Weights of a small GPT-style language model, trained from scratch on English Wikipedia.
Size: 9 layers, width 256, 4 heads of 64, vocabulary 2265, 8.46M parameters.
Architecture: RMSNorm before each block, rotary positions, no biases in attention or MLP, normalized queries and keys, some layers without attention, local attention windows, shifted keys, normalized values, value embeddings, value residuals, hashed n-gram embeddings, an embedding shortcut, learned residual scales, skips across layers.
Training: a variant of Muon for these matrices, 5605 steps.
Each number is 128 + 32 x the weight over its row's rms, rounded and kept within 0 to 255. Layers, rows and columns count from 0. The size above them is the row's rms in percent of the matrix's.

# layer 5 MLP up, 768x256, rms 0.124, rows 55-81, columns 0-127
size [ 96 112 100 114  95  93 103 107  92  99  99  97  87  87 109 112 108 104  93 104 107  97  90  91 108 110 108]
[[ 84 110  73 104 139 101 117 121 144 126 187  97  81  98  71 165 142 110 144 137 134 124 124 172 130 135 192 128 113 139 133 133 123 120 108 157 174  87 128 111 131  81 100  54 148 113 157 195 141 119 128 120 111 152 116  77 156 118  91 139 101 158 161 147  80 140 146  56 102 170  94 134 130 113 148 161 103 120 150  93 116  95  27  94 129 185 116 157 158 100 134 138 172 118 131 100 114 128 104 161 154 107 164 148  93 141 145  81 146 132 112 165 139 125 135 187 153 186 119 124 180  95  92 122 143 106 107 164]
 [ 72 131 139 153 130 107 103 140 116  91  95 122 158 128 179 153  79 120 170 132  96 130 146 163 103 187  94 110 100 184 116 100 104 230 108 166 118 128 129 112 114 135 108 142 115 132 102 197 114  94 158 109 127 140  63 126 119 150 155 160 155 148  51  60 141 116 123 153 168 125 148  63 127  79 130 119 109  93  89 188 123  98 123 147 155 126 106  97 135 131  86 132 124 176 122 104 140 143 164 155  91 105 105 134  98 170  83  96 109 146  38 126 116 124 147 114 118 119 132 139 124 105 179 124 185 170 160 110]
 [ 99 125 128 105 158 117 154 147 171 170 100 111  65 186 152 172  89 127  75  80 169 172  71 155 118 124 105 130 110 154  95 150  91 112 166 117 144 174 151 136 108 105 134  89 126 150 145  99 173 119 136 105  89 158 149 145 157 124 125 155  35 144 139 169 112 170  86 145 136 112 105 171  99 150  69  88 159 121 173 134 116 125  49 146 108 137 131 173  89 137 154 125 105 225  86 149 122 160 188 132 108 157 162  79 113 155 155 106 139 211 147 138  92 130 190 170 122 147  75 134 103 192 188 135 118 122 132 136]
 [113 127 181 135 120  55 109 163 110 148  82 112 115  80 171  90 142 120 146 127 161 130 170 130 195  83 135 109  50 138  92 142  94 170 138 142 102 147  90  80 138 104 125 100 194 115 127 110 105  96 150 163 133 173 144 141 114 141 102 186 127 111  99 138 110  58 148 160 106 222 145 123 128  92  88  98  46  92 117 163 138 147 128 149 159 153 168 163 148 100 109 153  88 136 125 103 150 125 126 133 116 153 151 117 145  54 131 142 218  91 138 146 132  98 186  90 179 117 119 185 137 114 131 195 130 101 104 138]
 [152 174 139 131 204 141 131 150 148 167 116 130 113 125 129 163 122 115 144 132  81 132 151 105 134 155 171 113 132  66  93 121  80 133 153  82 121 176 115 156 123 158 166  99  91  56 145 108 169  82 125 126 175 106  88 124 122 103 154 177  97 170 135 116 146 114  84  75 125 110  97 112 133 172 130 158 117 171 131 166 215 120 160 166  99 134  83 147 101 171 133 103 179  98 165  94 118 174 132 107 128 115 140 116 122 116 142 155 166 154 116 186 114 114 129 106 159 130 120 146 103 118 159 102 141 163  98  76]
 [114 110 134 110 123 159 148 179 128 101 153  93 113  72 103 110 164 118 109 136 142 125 131  78 150  99  87 132 172 130 120 148 121 124 158  98 130  67 170 127 115 189 123 163 167 155 154 139 128 188 153 164 136 111 163 108 161 125  55 157 143 171 142 110 139 110 187 127 161 112  68 166  98 119 115 135 132 120  65 105 140 112  78 127 163 120 151 170 155 137  55 153 132 107  92 103 166 151 168  41 131 162  81 188 108 139 138  50 157 179 104 184 129 106 178 131  77 106 125 129  94 150 151  60 106  83  70 109]
 [170 107 138 102  87 140 119  77 127 121  87 117 115 112 124 138  73  84 143 167 159  62  77 114 121 140 114 141 101  23 139 134 136 109 169 104 161 139 160 130  81 154 197 114 192  92 132 161 124 154 108 173 161 160  75 146 102 172  88 132  93 117 131 169 118 136 116 136  66 133 110 154 177 121 128 107 124 180 105 135  62 124 128 126  91 166  94  85  83 133 151 102  57 114 134 125 197 163 149  68 181  73 130 103 166  75 110 100 164 153 130 100 182 123 174 122 156  92 112 132 156 122 125 146 142 124 144  90]
 [101  65 165 112 118 108 114 125 121 145 136 155 162 150 132 145 121 127 147 130 139 116 140 130 146 106 118 111  73 130 109  92  79 157  87 110  48  60  61 140 161  88 162 141  83 120  82 149 134 129  46 120 117  95 137 132  67 149 133 122 122 165 133 124 136 168 196  63 146 127 139 181 114  96 143 142 172 159  72 194 122 157 130  97 124 131  36 144  88 192 173 111 131 179 116 107 131 122  99 131 107 123 119  86 169 155 183  68 151 107 129 117 108  76 129 177 150 139 147 136 137 135  85  74  91 141 101  61]
 [169  91 171 130 112 173 130 128 138 190 139 112  97 127 145 116 155 111  99 108  51 164 118  56 144  90 102 171 132 115 112 142 207  85 129 129 111 115 121 166 106 181 126 151 119  88 176 151 137 121  34 125  89 117 106 103 163 111 171 116 136  90 158 129 140  99 132 126 169 167  84 135 130 108 128 151 110 180 131 138 163 106 138 112 134 171 129 149  96  93  81 145  93 122  86  72 127 193  89 139 138 106  49 121 146 172 108  88 156 141 136 154 103 126 110 120 126 126  39  84 128 138 135  97  52 135 120 113]
 [169 140 122 151 134 115 152  54 150  72 160 130  94 147 131 148 136  93 153 109 115 110 150  96  76 105 146  90 124 152 128 180 171 127 105 139 126 137  91 126 165 154 163  72 111 137 132 117 174  86 161 129  75 154 139  78 169  98 123 109 182 144 145 164 182 102 126  95 107 152  75 135 152 145 152 161 147 110 191 162  78 116  97 169  87 104 128 102 126 135 113 126 128 138 164 159 165 110 153 130  55 151 167  86  92  67  71 120 140 143 142 103 156 121 143 164 129 133 105 174 126 150 190 128 119 121 152 113]
 [ 96 190 128 174 159 132 106  97 145 135 122 160 158 118 166 144 177 145 104 145 177 154 126 128 126 107 124 135 148 102 162  81 129 115  99 153 168 113 155  79 108 109 147 141  77 218 186 149  84 172 139 128 133 142 129 136  98 100 179 161 180 114 186 113 163 137 124 101 110 143 107 118 138 100  99 138  88 136 133 158 191 116 120  88 135 181 151  62 169 162 172 145 186 117 120 106  80 104 228 170  74 134 148 142 143 135 151 111  89  82 178 126 112 214 185 117 132 159 113 157 179  71 182 135 206  74 114 150]
 [146 118 200 162 144 117  78 121 121  96 135 160 111 136 125 140  67 130  78 206 159 122 153 103 148  87 109 149 113  87  73 149 101  95  67 175 120 106 153 138 148 153  95 112 101  98 128 146  98 104  61 144 129 117 108 119 155 169 138 126  33 109 149 136 164 152  90 100 141  94 138 124 127 111 133 120 196 211 160 164 198 133 165 114 145 179  53 134 107 153  78 102 107  80 132 128 138 127 129  99  92 142  49 118 150 119 135 153 117 152 130 172 156 105 128 121 105 146 176  78  56 136 132  74 156  99  73 108]
 [149 124 145 175 119 167 109 104 155 110 168 124 150 116 163 133 120 106 129 138 140 131 127 121 156 107  94 179 106 158 156 125 137 160 117 109 110 126  83 201 129  93 143 165  70 134  90 152 145 141 104 117 107  87 212 129 153 115 116 134 168  83 147  96 106 125 141  99  88 121 110 107 113  43  85  95 152 163 132 189  91 137 186 109 195 181 166  79 127 136 136 136  87  72 139 147  97 122 163 203 194 126 134 177 111 169  84 168 149 125 188 141 121 167 134  72 110 180 132 163 134 126 120 129  86  89 114  98]
 [108 102 108 109  94 101  67 148 183  82 185 150 128 140 103 162 156 129 135 135 135  90  76 134 118  84 125 115 135 127 105 142 130 142  81 139 172 135  99 141 128 146  61 155 151 102 150 116 206 124 124  92 112  85 147 117 116 117  86 171 106  90 120 162 160 140 139 167 121 121 140 116 125 137 119  91 168 114 166 130 143  91 179 169 167   0 143  92 115 133 141 102 121 134 161 133 193 139 121  80 134 152 105 119 125  95 113 197 178 162 132  52 174 163  95 176  85 124 146 147 116  81 157 121 158 136 138 117]
 [ 91 156 147 125 174 142 133 133 122  77 122 152 104  91 160 142 126 118  92  70 169 158 139 186 156  97 141  59 110 122  95 105 143 147 162 110 144 127 108 114 192 144 160 152  75  35 152 140 118 121  85  92 145 123 155  81  89  87  91  92  88 100 127  86  90 122 130 154  91 128 104 161 145 144 172 160 155 123  91 152 137 115  55  72 127 105  90 100 128  97  97  77 167  99 134 143  75 140  98  98 132  94 169 131 135 137  92  88 176 127  91 178 111 141 107 109 170 151 121  86 130  63 140 124 106 166 173 139]
 [158 129  89 142 121 135 153  83 106 101 107 155 156 132 158 116 178 116 148 187 143 117 158 115 122 126  98 151 122 143 147 173  80 112 163  84 157 123  94  91 179  90  88  99 155  78 109  95  83 129 114 136 127 120 114 209 105 115  87 115 177 181 196 134  76 143 172 101 128 133 167 193  94 168 143 117 143 180 154  99  95  37  97 139 149 167 178 148  67 163 104 106 118  73 164 129 183 103 189 133 126 137 117 137 152 133 107 147  78 119 129 109  98 119  94 125 164 127 183 125 129 119 168 137 137 146  88 132]
 [163  99  75 102 126 193 195 159  97  89 146  76 137 138 117 186 175 158 167 151 133 116  83 135 120  67 132 109 207  74 127  99 137 150 115 104 158 179 109 175 166 159 197  69 126 180 169  91 124 157 155 120 199 145  73 103 134 127  94 162 148 128  82 187 132 157 174 129 143 112 120 142 110  89 159 122 101 154 117 149 125 172 161 155 153 126 153 139 150 131 142  94  87 101 145 147 103 166  94 138 116 135 116  96 142 198  82 141 105  91 159 140 146 151  64 113 169 158 172 110 116  69 241 149 178 126  88 168]
 [ 98 122 106 146 142 126 119  99 126 166 144 164 140 149  88  94 112 158 166 110 175 110 102 136 142  91 209 132 133 138 163 135 192 105 118 170 132 154 106  97 138 126 152 103  91 133 142 152 117  79 145 151 105 159 159  98 148 184 115 149 142 110 149 195 156  96 141 105 113 123 108 119 171  48 137 153  81  91 101 161  76 114 124 103 108 140 120 123 142 109 115  72 159 164  62 152 155 123 120 148 122  75 159  73 104 137 195 122 123 130 160 172  98 101 151 140 124 131 181 115 148 163  87  86 111 132 136 143]
 [143 156  93 188 152 133 145 133  70 121 131 118 105 131  70  98  94 186 177  32 145  90 132 114 162 137 137 101 121 147 119  97 109 104 138 102 161 136  91 135 135 144 133 192 186 111 166 159 119 153 127 119 134 179 106 125 199 100 133 123  73 135 112 118  99 102 133 147  65 145 106 153 125 140 129  83 175 133 119 129 145 139 179 116  77 112 151 139  69 109 123  76  85 104 147 164 126 146 108  97 105 113  84 111 163 149 141 149 156 125 120 161  96  90 108 155 187 121 166  82 145  90 146 114 132 106  98  66]
 [167 135 167 177  81 137 159 131 108 165 137 159 133 147 110 138 156 140  84  95 109 121 139 146 108  86 106  78 138  97 171  81  81 138  90 107 112 134  98 133  79  41  91 126 143 102 162 126 224 129 220 106  84  82 117 162 114  72 154  75 139 150 174 153 101 173 132 144 138  90  81 139  72 146 158 114 145 136 135 160 133 154  99 136 120 112 145 147 146 223 190 129 128 132  61 101 140 157 165 189 104  60 139 135 139 148 115 119  70 152  77  94 165 146 118 104 100 142 126 135 128  84  81 162 156 194  92  82]
 [149  91 102 173 127  97 171  50  63 207 129 178  78  91 156 115 103  97 137 132 141  99  99 115 126  88 137 139 125  99 126  93 176  81 130 155 104 121 176 138 114 153 108 161 128 140 107 146  84 137 140 173 112 155 121 199  69 114 128 147 146 114  94 131 111 181 174 105 176 154  80 131 106 112 189  93 117 153 105 155 190  98 151 137 162 103 150 101 118  98  97 148  91  88 138 155 152 145 132 154 161 143 173 133 149 103 140 124 119 133 133 166 136  83  71 118 136 122 119  54 127 104 142 160 109 146 106 121]
 [113 115 162  88 139 144 123 165 133 146 157 108 120 131 125  70 141 120 126 124 123 117 137 121 118 109 129 128 105 104  94 152  61 154 137  90 152  60 124 144 146 173 127 201  87  69 162  78 155 134  50 111 122 137 155 127 142 159 114 169 113  79 164 105 142 110 179 119 143 144 101  84 204  84 144 171 162  95 190 111 127  63 152  90 155 149  81 173  81 158  70 123 114 105 156  86 151 125 153 142  87 124 173 108 163 127 123 105  88 123 139 124 145 163  79 116 109 112 141 108 147 166  49 168 151 127 129 128]
 [162  95 138 124 126 162  81 120  79 140 148 159 126 192 147 145 200 182 103 135 142  90  76 132 136  70  89 116 112 143  83 125 117 135 131 102 139 174  90 105 209 171  92 155 151 140 130 159 142 119  87  91  87 112  92 125 105  89 115 125 114 152  63 103 155 115 118 102 129  94  73  80  94 101 184 111  42 148 118 114  89  64 137  95 111  89 112 158 104  96 150  88 106 145 151  83 135 115 133 151 125 115 150 125  90 127 143 137 104 148 165 138 133 111 174 161  78 152 114  93 101 108 189 171 120 184 124 146]
 [148  85 189 175 141 168  63 107 125 133 157 177  80 114 157 144  83 117 164 122 104 121  83  82  62 144 147  80 122 156 126 145 166  85 157 139 119 130 125 138 125 129 117 104 135 108 107 120 140 198 124 123 123 104 128 143 166 136 101 126 150 126 144 105 145  78 170 141 155 100 127 113  92 162 125 178 164  77 142 140 115 154 113 142 157  78  92 130 169  98 159 139 134 105 126 118 159 109  84 125  91  66  71 136 146 158 149 154  68 121 171 135 108  68 118 211 140 107 113 127  79 134 166 173  78 139 111 158]
 [169 141 140 117  92 147 115 138 142 110 122  63 118 159 103 147 113 139 136 117 148 126 105 116  19 132 108  92 176 131 177 174  89  89 162 138 162 170 171  99 100 144 136  95 132 173 167 167 137 150  92 135 111 162 126  76 157  81 139 149 138 141  65 107 161 127 126 175 150 143 134 140  80 114 170 127 130 130 159 129 134 173 126 122 151  65  72 128 129 143  98 131 116  91 121 131  42 154 174 117 136 136 139  49 175 152  69 196 143 128 176 171 144 107 130 117 127  78 134 114 157  75 108 125 178 144 122  67]
 [104 109 100 179 138 129 148 141 123 131 141 117 106 117 129 146 172 176 117 140 108 162 191 148 192 127 199 170 124 148 103 118 129 100 135 154  93 146 100 145 121 156 148  54 143 108 130  79 144 150 160  82 130 138 165 106 126 162 126 116 180 128  94 137 142  92 100  87 165  98 143 122 134  70 133 100  87 101 186 105 138 126  51  97 169 147 148 241  71  66 111 123  94 154  97 136  93 152 103 155 136  94 101 133  83 125 109 115 127 173  94 144  80 174  72 178 116 139 110 119 142 117  97 153 166 128 144 190]
 [106 122  56 113 127 160 123 111  72  73 130 171 123 145 148  98  99 150 178 154 108  98 137  50 154 113 136 160 119  81 206 139 151 133 159 107 123  72 133 112 137 145 103 115 164  99  73  95  92 102 114 167  92  96 143 168 118 158 133 131  94  92 109 160 105 104 128  98 115  97  75  77 166 173 111 115 164 132 114 111 175 149 125 110 158 146  68 122 136 126  88  78 123 181 129 100 119 155 138 123 143 129 154  42 150 122 151 160 119 123 121 124 133  99 148 128 156 101 124 166 112 143 118 109 154 158 156  99]]
# layer 5 MLP down (transposed), 768x256, rms 0.0704, rows 55-81, columns 0-127
size [ 99 106  92 107  95  91 101 103  97  94 101 125  87  93 122 116 106 111 110 106 100  96  92 108 102 111 103]
[[120 174 149  74  97 115 153 107 125 160 123 122 110 162  90  91 101 165 143 149 147 133 108 172 140 159 161  45 121 141 144  89 130 115 187 142  83  61 111 157 125 127 125 122 139 118 103 183 108 134 114 113  86 188  75 112 119 181 122  62 131 139 131 136 140 152 166 152 102  75 122 151 178 116 134 131 114 160 136 119 160  87  86 179 143 124 114 163 120 124 158 172  78 108 107 121 151  67 146 141 156 130 148 114  72 133 189 102 125  67 123 182 136 119 106 140 147 105 147 126  88 141 142 134 132 184 147 152]
 [125 116 161 169 160 135 116  99 160 163 108  90 149 124  90 186 102 133 100 155 105 143 134 134 143 131 120 128 176 106 102 117 102 148  68 128 146 116 148 192 166 134 100 151 112  80 158 107  74 138 131 137 135 110  92 111 129 115 137 199 138 141  93 185 125  90 107 116  94  77 188 157 111 200 134 154 161 126 135 111  75  96 157 119 219 107 163 161 105 104 135 146 173  92  97 150  92 181 116 102 174 148  90  98 112  88 169 144  83 183 145 113 131 124 188 100  84 115  84 154 126 172 122 152 136 122 182 161]
 [156 136 168 175 143 166 135 118 119 105 121 149 119  49 103 135 102 175 126  90 140 150  98 142 110  59 134 112 154 135  89  75 136 172 157 124 126 172 123  97 149 131 129 139  95 169 167  97 118 149 125 123 110 110 135 186 191  22 180 148  83 158  75  48 132 165 124 126 161  71  87 110 126 141 160 122 182 117 178 162 150 103 202 118 177  81  63 149 156 145 148 187 112 145  91 107 159  92 114 124 169 145 112 138 137 100 101 159  63 144  89 149 128 107 122 175  75 154 127 114 110  81 109 151 229 102 169 154]
 [107  62 158  74 109 144 116  99 103 120  49  98  80 137 137 134 181 138 160 154 165 105 123  84  91 107  99 114 168 140 130 117  92 190 130  95 103 180 146 156 149 161 135  96 123 128  53 137  89 162  75 162 100  80 112 133 121 159 163 110 135 116 124 127 105 101 110 154 130 218 158 159 190 140 140 124 117 124 123  92 135 123 137 208 172 135 134 233  90 128 144 105 106 115 120 119 148 189 134 182 188 147 186 149 111 114 123 132  89  65 147 155 162 208 122 120 121 126 104 155 145 114  90 148 106  94  82 144]
 [113 156  62 139  97 170 101 108 178 126 149 143 121 134 173  85 121 140 141 146  69 105 148 147 112 143 151 122 106  83 162 158  46 193 130 143 135 176 108 116 177  91 173  95  80  67 161 110 126 153 104 139 146  79 118 182 141 112  98 146 133 131  95  87 141  77 128  76 140 106 122 149 163 158 128 114  85 159 128 141 146 132 145 173 107 121  95 103 104  61 108 106 134  75 129 130 137 152 135 139 111  85 163 110 106 121 180  74 102  51 159 127 109 140 110 165 153 117 161 159 166  97 146 106 131 153 195  88]
 [ 92 113 114 107 167 174 124 114 100 186 189  91 126  94 151  87 133 106 127 213  97 189 119 174 131 121 105 135 151  45  99 163 139 174 133 105  98 137 169 157 181 133 185 173 106 167  96 134 109 175 143 142 150 166 153 116 138  70 169 119 116  90 102 105 156 122 179 147 140  71  74 125 126 122 101 139 111 145 116 170 136 113 165 105 138 132 128 175 164 153  69 121 142 119 107 109 112 153 111  69 189 145 128 137 134  84 129 158 122 127 112 172 110 124 155 162 113 103 116 122 122 128 119 172 130 100 110 124]
 [101 122 135 141 105 141 100 105 112 147 135 185  88 100  43 165 140 146  73  84 131 131 109 162  41  76  99 117 134 177  65 129  76 156  68 169 112 110 124  98 123 131 111 103 159 106 151 132 130 116 122  45 181 101 100 159 109 134 145 151 116  88 163 150 107 175 149 162  83 144 142  96 134 117 150 150 166 134  87 189 123 170 123 213 130 172 164 141 130 134 166 144 136 150 131 158 162 197 161  93  97 157 138  47 140  98 125 119  96  54 113  73 174 163 120  78 104 144 114 182 113 117  88 110 131  81  92 126]
 [200  68 123 139 154 143 169 125 132 103 140 148 176 147 140  68 108  74 103 154 110 147 150 110 148 140 145 149 128 104 169 134  96 145 179 123  71 141  45 178 166 117 135 154 123 154 117 116  75 101  92 117 115 119 133 131 100 117 106 155 168 122  98 133  89 140 173 102 167 131 131  85 105  93 177 158 142 163 150 109 108 137 114 172 107 163 120 161 148 168 135 208 146 141 121 128 131 186 102 110 181 117 146 166 172 136 131  93 157 153 112 158 109 146 118 156 125 146 117 122 161 130 142 152  75 191 195 177]
 [124 160  98 108 164 141 185 115 165  70 155 152 103 145 123 120 166 158 137 121 142 110  75 103 140 164  96 144 159 189  86  88 145 137  71 222 102 152 163 126 106 112 120 102 122 170 111 112 125 110 184 179 142 111 156  80 138 121  79 169 146 105 154  93 138 153 159 133 111  88 148 156 179 145  63 104 103 141 121 112 144 151 159 124 165  67 142 115 175 114 199 137  83 124 137 153  61  97 193 196 163 148 125 103 100 112 167 135 115 145 185 172 133 163 123 111  68 144  97  94 144  81 118 154 174 109 132 127]
 [163 172 126 123 135 139 131 108 106  79 142 126 160 120 103  78 108 157 118  94 202 112  86 171  97 140 174 141 135 176  89  91 126 129  88 136 167 115 107 179 127 145  98 112 110 110  94 164 145  58 152 116 126 166  89 149 101 110 168 125 172 134 120 124 114 106 120  99  94 187 103 106 178  54 115 102 120 146 138 163 152  78  76 146 117  78  82 112 165 148 159  83  70 105  93 126 126 113 106 139 179 116 119 116 168 131 132 130 115 104 126 105 124 160 124  93  61 106 180 160 141 136  96 130 157 140 186 168]
 [107 107  66 111  94 125  98 134 187 154 122 138  90 127 134 132 159 209 116 139 149 154  80 161 148  68 171 104 152 178 182 105  94 111 107 162 141  95 183 102 150 102 138 180  96  82 133  70 133 166 106 126 112 153 163 145 142 123 140 154 127 104 131 149 132 167 148 119 136 140 146 143 119 137  97 109 134 194 135 114 138 121  64 142 164 115 136 110 112  81  98 165  43  97  73 161 133 145 153 137 126 158  98 104  83 150 125 107 127 122  87 134 143 129 105  53 147 116  76 103 159 111 143 220 129  94 143 185]
 [147 149 113 154  99 108  93 106  86  75 114 153 120  95 128 107  89 186  57 112 137 136 173  98 123 106 124  72 122  73 131 127 134 149 123 123 161 157 132 113 125 123 155 163 114  99 177 147 120 138 114 183  86  78 104 121 114 178 105 164 122 132 143 147 186 101  90 136 126  96  91 139 178 141 118 150 134  75  65 185 162  39 105  66 176 122 132 106 119  94 131 131 162  33 181 179  84 163 160  57 223 124 142 112 108 169 165 135 131 126 104 129 145 152 126 126 135 124 137  91  89 146 108  35 105 142 112  65]
 [102 143  96 145 135 114  86 159  67  79 114  84 114 130 105  96 119 133  89  67 110  62  77  99 110 155 112  67 134  76 132 143 121 133 103 140 105  90 184  74 139  82 126  94 129 182 142 147 110 105 139 114 106 150  83 157 122  94 129 101 102 173 179  97 137  94 188 137  95 105 208 171 190 189 130 132 124 116  99 126 147 107 177 135  96 137  90 125 154 118 129 137 119 114  90 112 123 165 147 129 153 177 127 139 133 114 165  77  89  91 108 141 154  70 129 136 127 112 163 153  89 135 175 123 155 141 102 216]
 [145 109 147 114 162 183 161 143  87 131 157 129  99 117  89  85 146 190 158 131  59 138 158 163 133 212  94 132  99 105 146 103 156  98 141  91  86  93 152 114 126 145 177 123 134 135 148 105  73 141  92 160 191 141 101 144 179 115 106 151 134 178 188 129 141 164  98 164 106 159 180 116 106 125  64 134  99 140 147 149 154 149 144 100 151 208  95 165 170 115 129 119 141 166 119 134  78 140  99 164  93 127 136  73  69 115 156 142 158 103 174 192 162 160 119  58 136 175 109 140  98 136  94 113 140 116 131 106]
 [121  70 144 125 111 134 140 152 151  91 104 153 182 106 190  92 105 138  99 119 113 102  74 198  97 162 109 105  89 147  96 132 105 104 124 128 167 119  85 143 139 127 135 173 103  95  87 184 133 122 139 116 116 136  83 170 125 103 155  80  86 121 135  95  90 128 123 141 154  90  91 136 151 163 105 125  96 157 156 127 157 142 101  93  92 130  77  70  91  85 142 115 144 101 126 102 122 174 154 161 173 150 125  91 110 131 185 117 179  87 113 224 143 130 136 133 119 105  56  69 127  79 111 130 109 143 155  96]
 [134  79 113 188 110 135 150 149 191 130 174 102 159 137 114 156 143 155 158 152 118 179 126  98  72 171 131 127 149 129 135 159 118 113 139 139 161 140 109 176 121 112 146 159 162 110  87  97 163  57 146 181 137 124  81 189 147 103 145  87 152 118 137 122  59 145 119  71 149  83 112 161 133 141 112 135 122  51 159 199  88 120 152 133 137 140 103  98 150 144 163 106  98 105  96 177 158 187 151 157 174 164 107 184 137 154  77 201  89 103 106 202  92 170  95 152 135 106  96 134 100 142 100 140 124 188 126  97]
 [ 91 145  83 128 140 110 147 169 151 123 125  97  99 104 145 175 100 144 141  82 115 125 139 149 140 136 121 102 199 139 174  80 182  96 115  73 139 104 144 126 168 146 147  42 126 164 201 142 125 156  95  59 120 159 117 117 134 150 123 156 100 123 115  86  98 124 128 144 136 113 116  90 161 155 113 124 135 178 129 128  90 154 171 199 162 156 124 138 180  76 166  82  91 139 113 152 150 153 165 133 119 159 185 119  93  94 198  79  80 168 134 129 150 121  59 127 103 141 133 104 186  83  99 110 100 166 130 129]
 [148 118 135 183 184 122 112 144 145 141 154 169 159 102 175  93 127  99  95 128 143 116  80 153  97 175 174 148 156 168 157  76 177  64  65 169 115 103 108 165 134 123 163 149 159 132 137 117 129 109 152 157 141 133  95 130 171 130 114 177 126 119 147 115 141  93 103 136 145 161 160 125  97 106  39  54 104 109 182 163 166 108 136 157  79 165 124 118 152 108  89 142  90 147 122 127 125 108 172 108 186  93 113 164 133  92 121 144 143 135  79 168 156 115 159 122  56 137  92 181 151 184  87 131 145 161 175 191]
 [108 113 127 124 145 104  99  38 119 130 116 139 114 109 162 126 131  93 142  33 164  92 136  67 152 163 139  99 176 123 136  99  87 152 106  98 157 151 122 121 158 103 160 185 132 171 146 184 134 161 112 142 113 170  85 154 220 135 119 132 108 113 120 110 127  96 132 164 122 121 125 120 164 156 130 119  94 138 104 137 120  94 115 140 142  41 146  74  69  92 129 161 143 159 184 140 111 145 144 101 132  79 143  92 137 112 134 143 121 140 113 116 129 157 190 152 183 179 158 107 153 194 154 105 119 155  97  92]
 [ 69 153  74 169 107  75 146 169  87  96 152 122 144 128 124 133 230 176  95 123  79 118  68 141 141 130 124 164 161  46 132 151  95 140 145 116 118 172 115 115 104 114 189 128 131 163 151 106  80  88 150 159 184 155 108 150  52 130 152  91 101 151 150 126 109 192 147 112 156 149 147 114 149 151 153 136 177  91  79 157 136 145 149  97 121 163 114  85 127 112 110 151 139 130 163 119 105 155  66 134 158 131 136 111 139  89 145  96  99 100 129 151 119 139 128 138 145 119 153 136 104 111  85 124  92  93 172 101]
 [129  89  93 134 139 125 149 104 126 141 147 128 139  84  65 127 121 139 152 161 101 140  76  99 162 107  95 156 124  91 104  99 128  98  58  68 157 119 130 174 116 109 174 187 152  85 124 128 163 132 162 141 118  38 157 144  96 106 184 127 163 111 159 114  89  85 130 175 136 137 114 138 118 140 106 163  87  98 110 118 102 164 150 156 158  78 153 147  64 123 155 159 149 158 198 137 140 174 213 109 183 113 133 113 187 170 160 115 107 138  83 118 150  95 141 137 143 127 168 111 173 112 168 110  45 127 119 132]
 [181  96 158 122 114 124  90 176 137  80 170 162 148  68 105 142  68 141 108 117 177 111 104  75 141  99 101 135 170 162 108 119 129 120 112 146  80 141  75 106 159 158 118 180 100 106 157  82 162 129 100 207 135 153 144 130 165 189 105 110 184  96 138 130 146 105 153 143 193 212 107 104 142  38 121 136 101 162 151 142 154 113  71  74 116 150 154 123  99 113 120  65 173 181 173 120 152 134 154 108 142 156 165 103 107 170 147 155 109 154  95  87 171 152 142 163  89 113 142  55 133 131  85 154 101 169 138 119]
 [154 123  79 124 148 136 119 173 128 101 107 158 134 149 111 132 151 165  83 126 164  95 132 138 173 165  86 136  85 191  94 170 119 128 124 106 159 105 158 154 112 204 164 182 130 179 105 125 144 115 107 117 117 120 129 107 151  98 127  90 122 124 122 101 164 149 103 121 156 149  71 111 127 107 122 142 104 139 142 105 170  94 154 125 141 107 117  77 126 149 202 131 130 114 157 152 125 147 122 125 183 124 110 131 142 118 137  91 169 146 170  92  45 111 112  80  75 163 109 182  45 103  80 150  74 123 138 110]
 [124 143 129 117 100 192  78 132 201 120 131 170 118 183 105 139 120 119 165 122 147 154 118 158 100 155 117  39  92 157 172 142 143 143 172 165 128 116 105 145 128 145 173 127 131 134 107 164 152 133 206 147 145 106 117 119 132 161 127  89 147 114 128 109 133 156 132 163  80 150 139 143 165 136  91 103 154  94  85 123 118 150 134 101  52 126 121 139 115 132 126 143 140  93 106 170 108 205  84 105 122 135 123 171 127 146  92  92  30 111 184 106 172 125  85 157 118 125 169 163 104  78  61 143 120 113 135  98]
 [135  93 138 135  76 106  97 160 188 108 114 126  61 106 152 105 141  55 137 215 149 151 138 148 113 169 113 136 136 142 150 147  88  73  68 157 108 157 134 101 128  67 116  73 118 130 175 112 176 190  88 155 130 158 142 119 147 107 124 174 146 140 122  75  97 107 138 147 151 155  69 129 115  52 158 111 111 130 104 105  77 140 140 149 137 104 100 179 156 139 110  90 119 139 159 198 142 149 131  99 138 144 143 165  93 125 144  99 156 106 110 135 167 128 135 118 103 191 116 101 125 112 148 102 155 137  97  45]
 [159 138 134  77 119 115 143 111 127 194 118 133 120 143  94 172 141 191 199  84 133 130 123 133 107 160 192 125 171  88 166  98 101  93 171 136 107  66 118 107 146 115  74 137 123 115 149 130 133 128 137 165 105 118  87  80 164 114 117  65 121  84 108 165 142 149 149 121 110 159 199 138 108 169 148 119 124 152 150  82 140 159  64 171 105 140 152 141  89 165 164 158 108  92  77 126 169  37 142  93 153 133 124 103  69 120 112 125  78 152  77  91 116 118 165 147  78  89 141 200 149  77 130  95 125 170  92  99]
 [145  83 157 154 144 163 149 117  92 145 108  87 138 154 166 117 106 153 138 144 165 144  99  66 202 100 130 126 145  39 121 169 162  75 177 160 126  67 157 114 132  97 136 206 186 143  80 133  71 120 121 151  97 120 180 169 112 200 176 157 117 137 104  99 143 105 151 107 169  86 140  53 165 174 159  28 136 150  85 100  84 142  64 145 126 131 144 115 164 158 115 119 143 149 166 176  86 158 170  75 121 105 148 118 171  86 144 128 206  59 145 123 140 154 131 115 147 104  75 187 103 150 142 106 114 167 128 167]]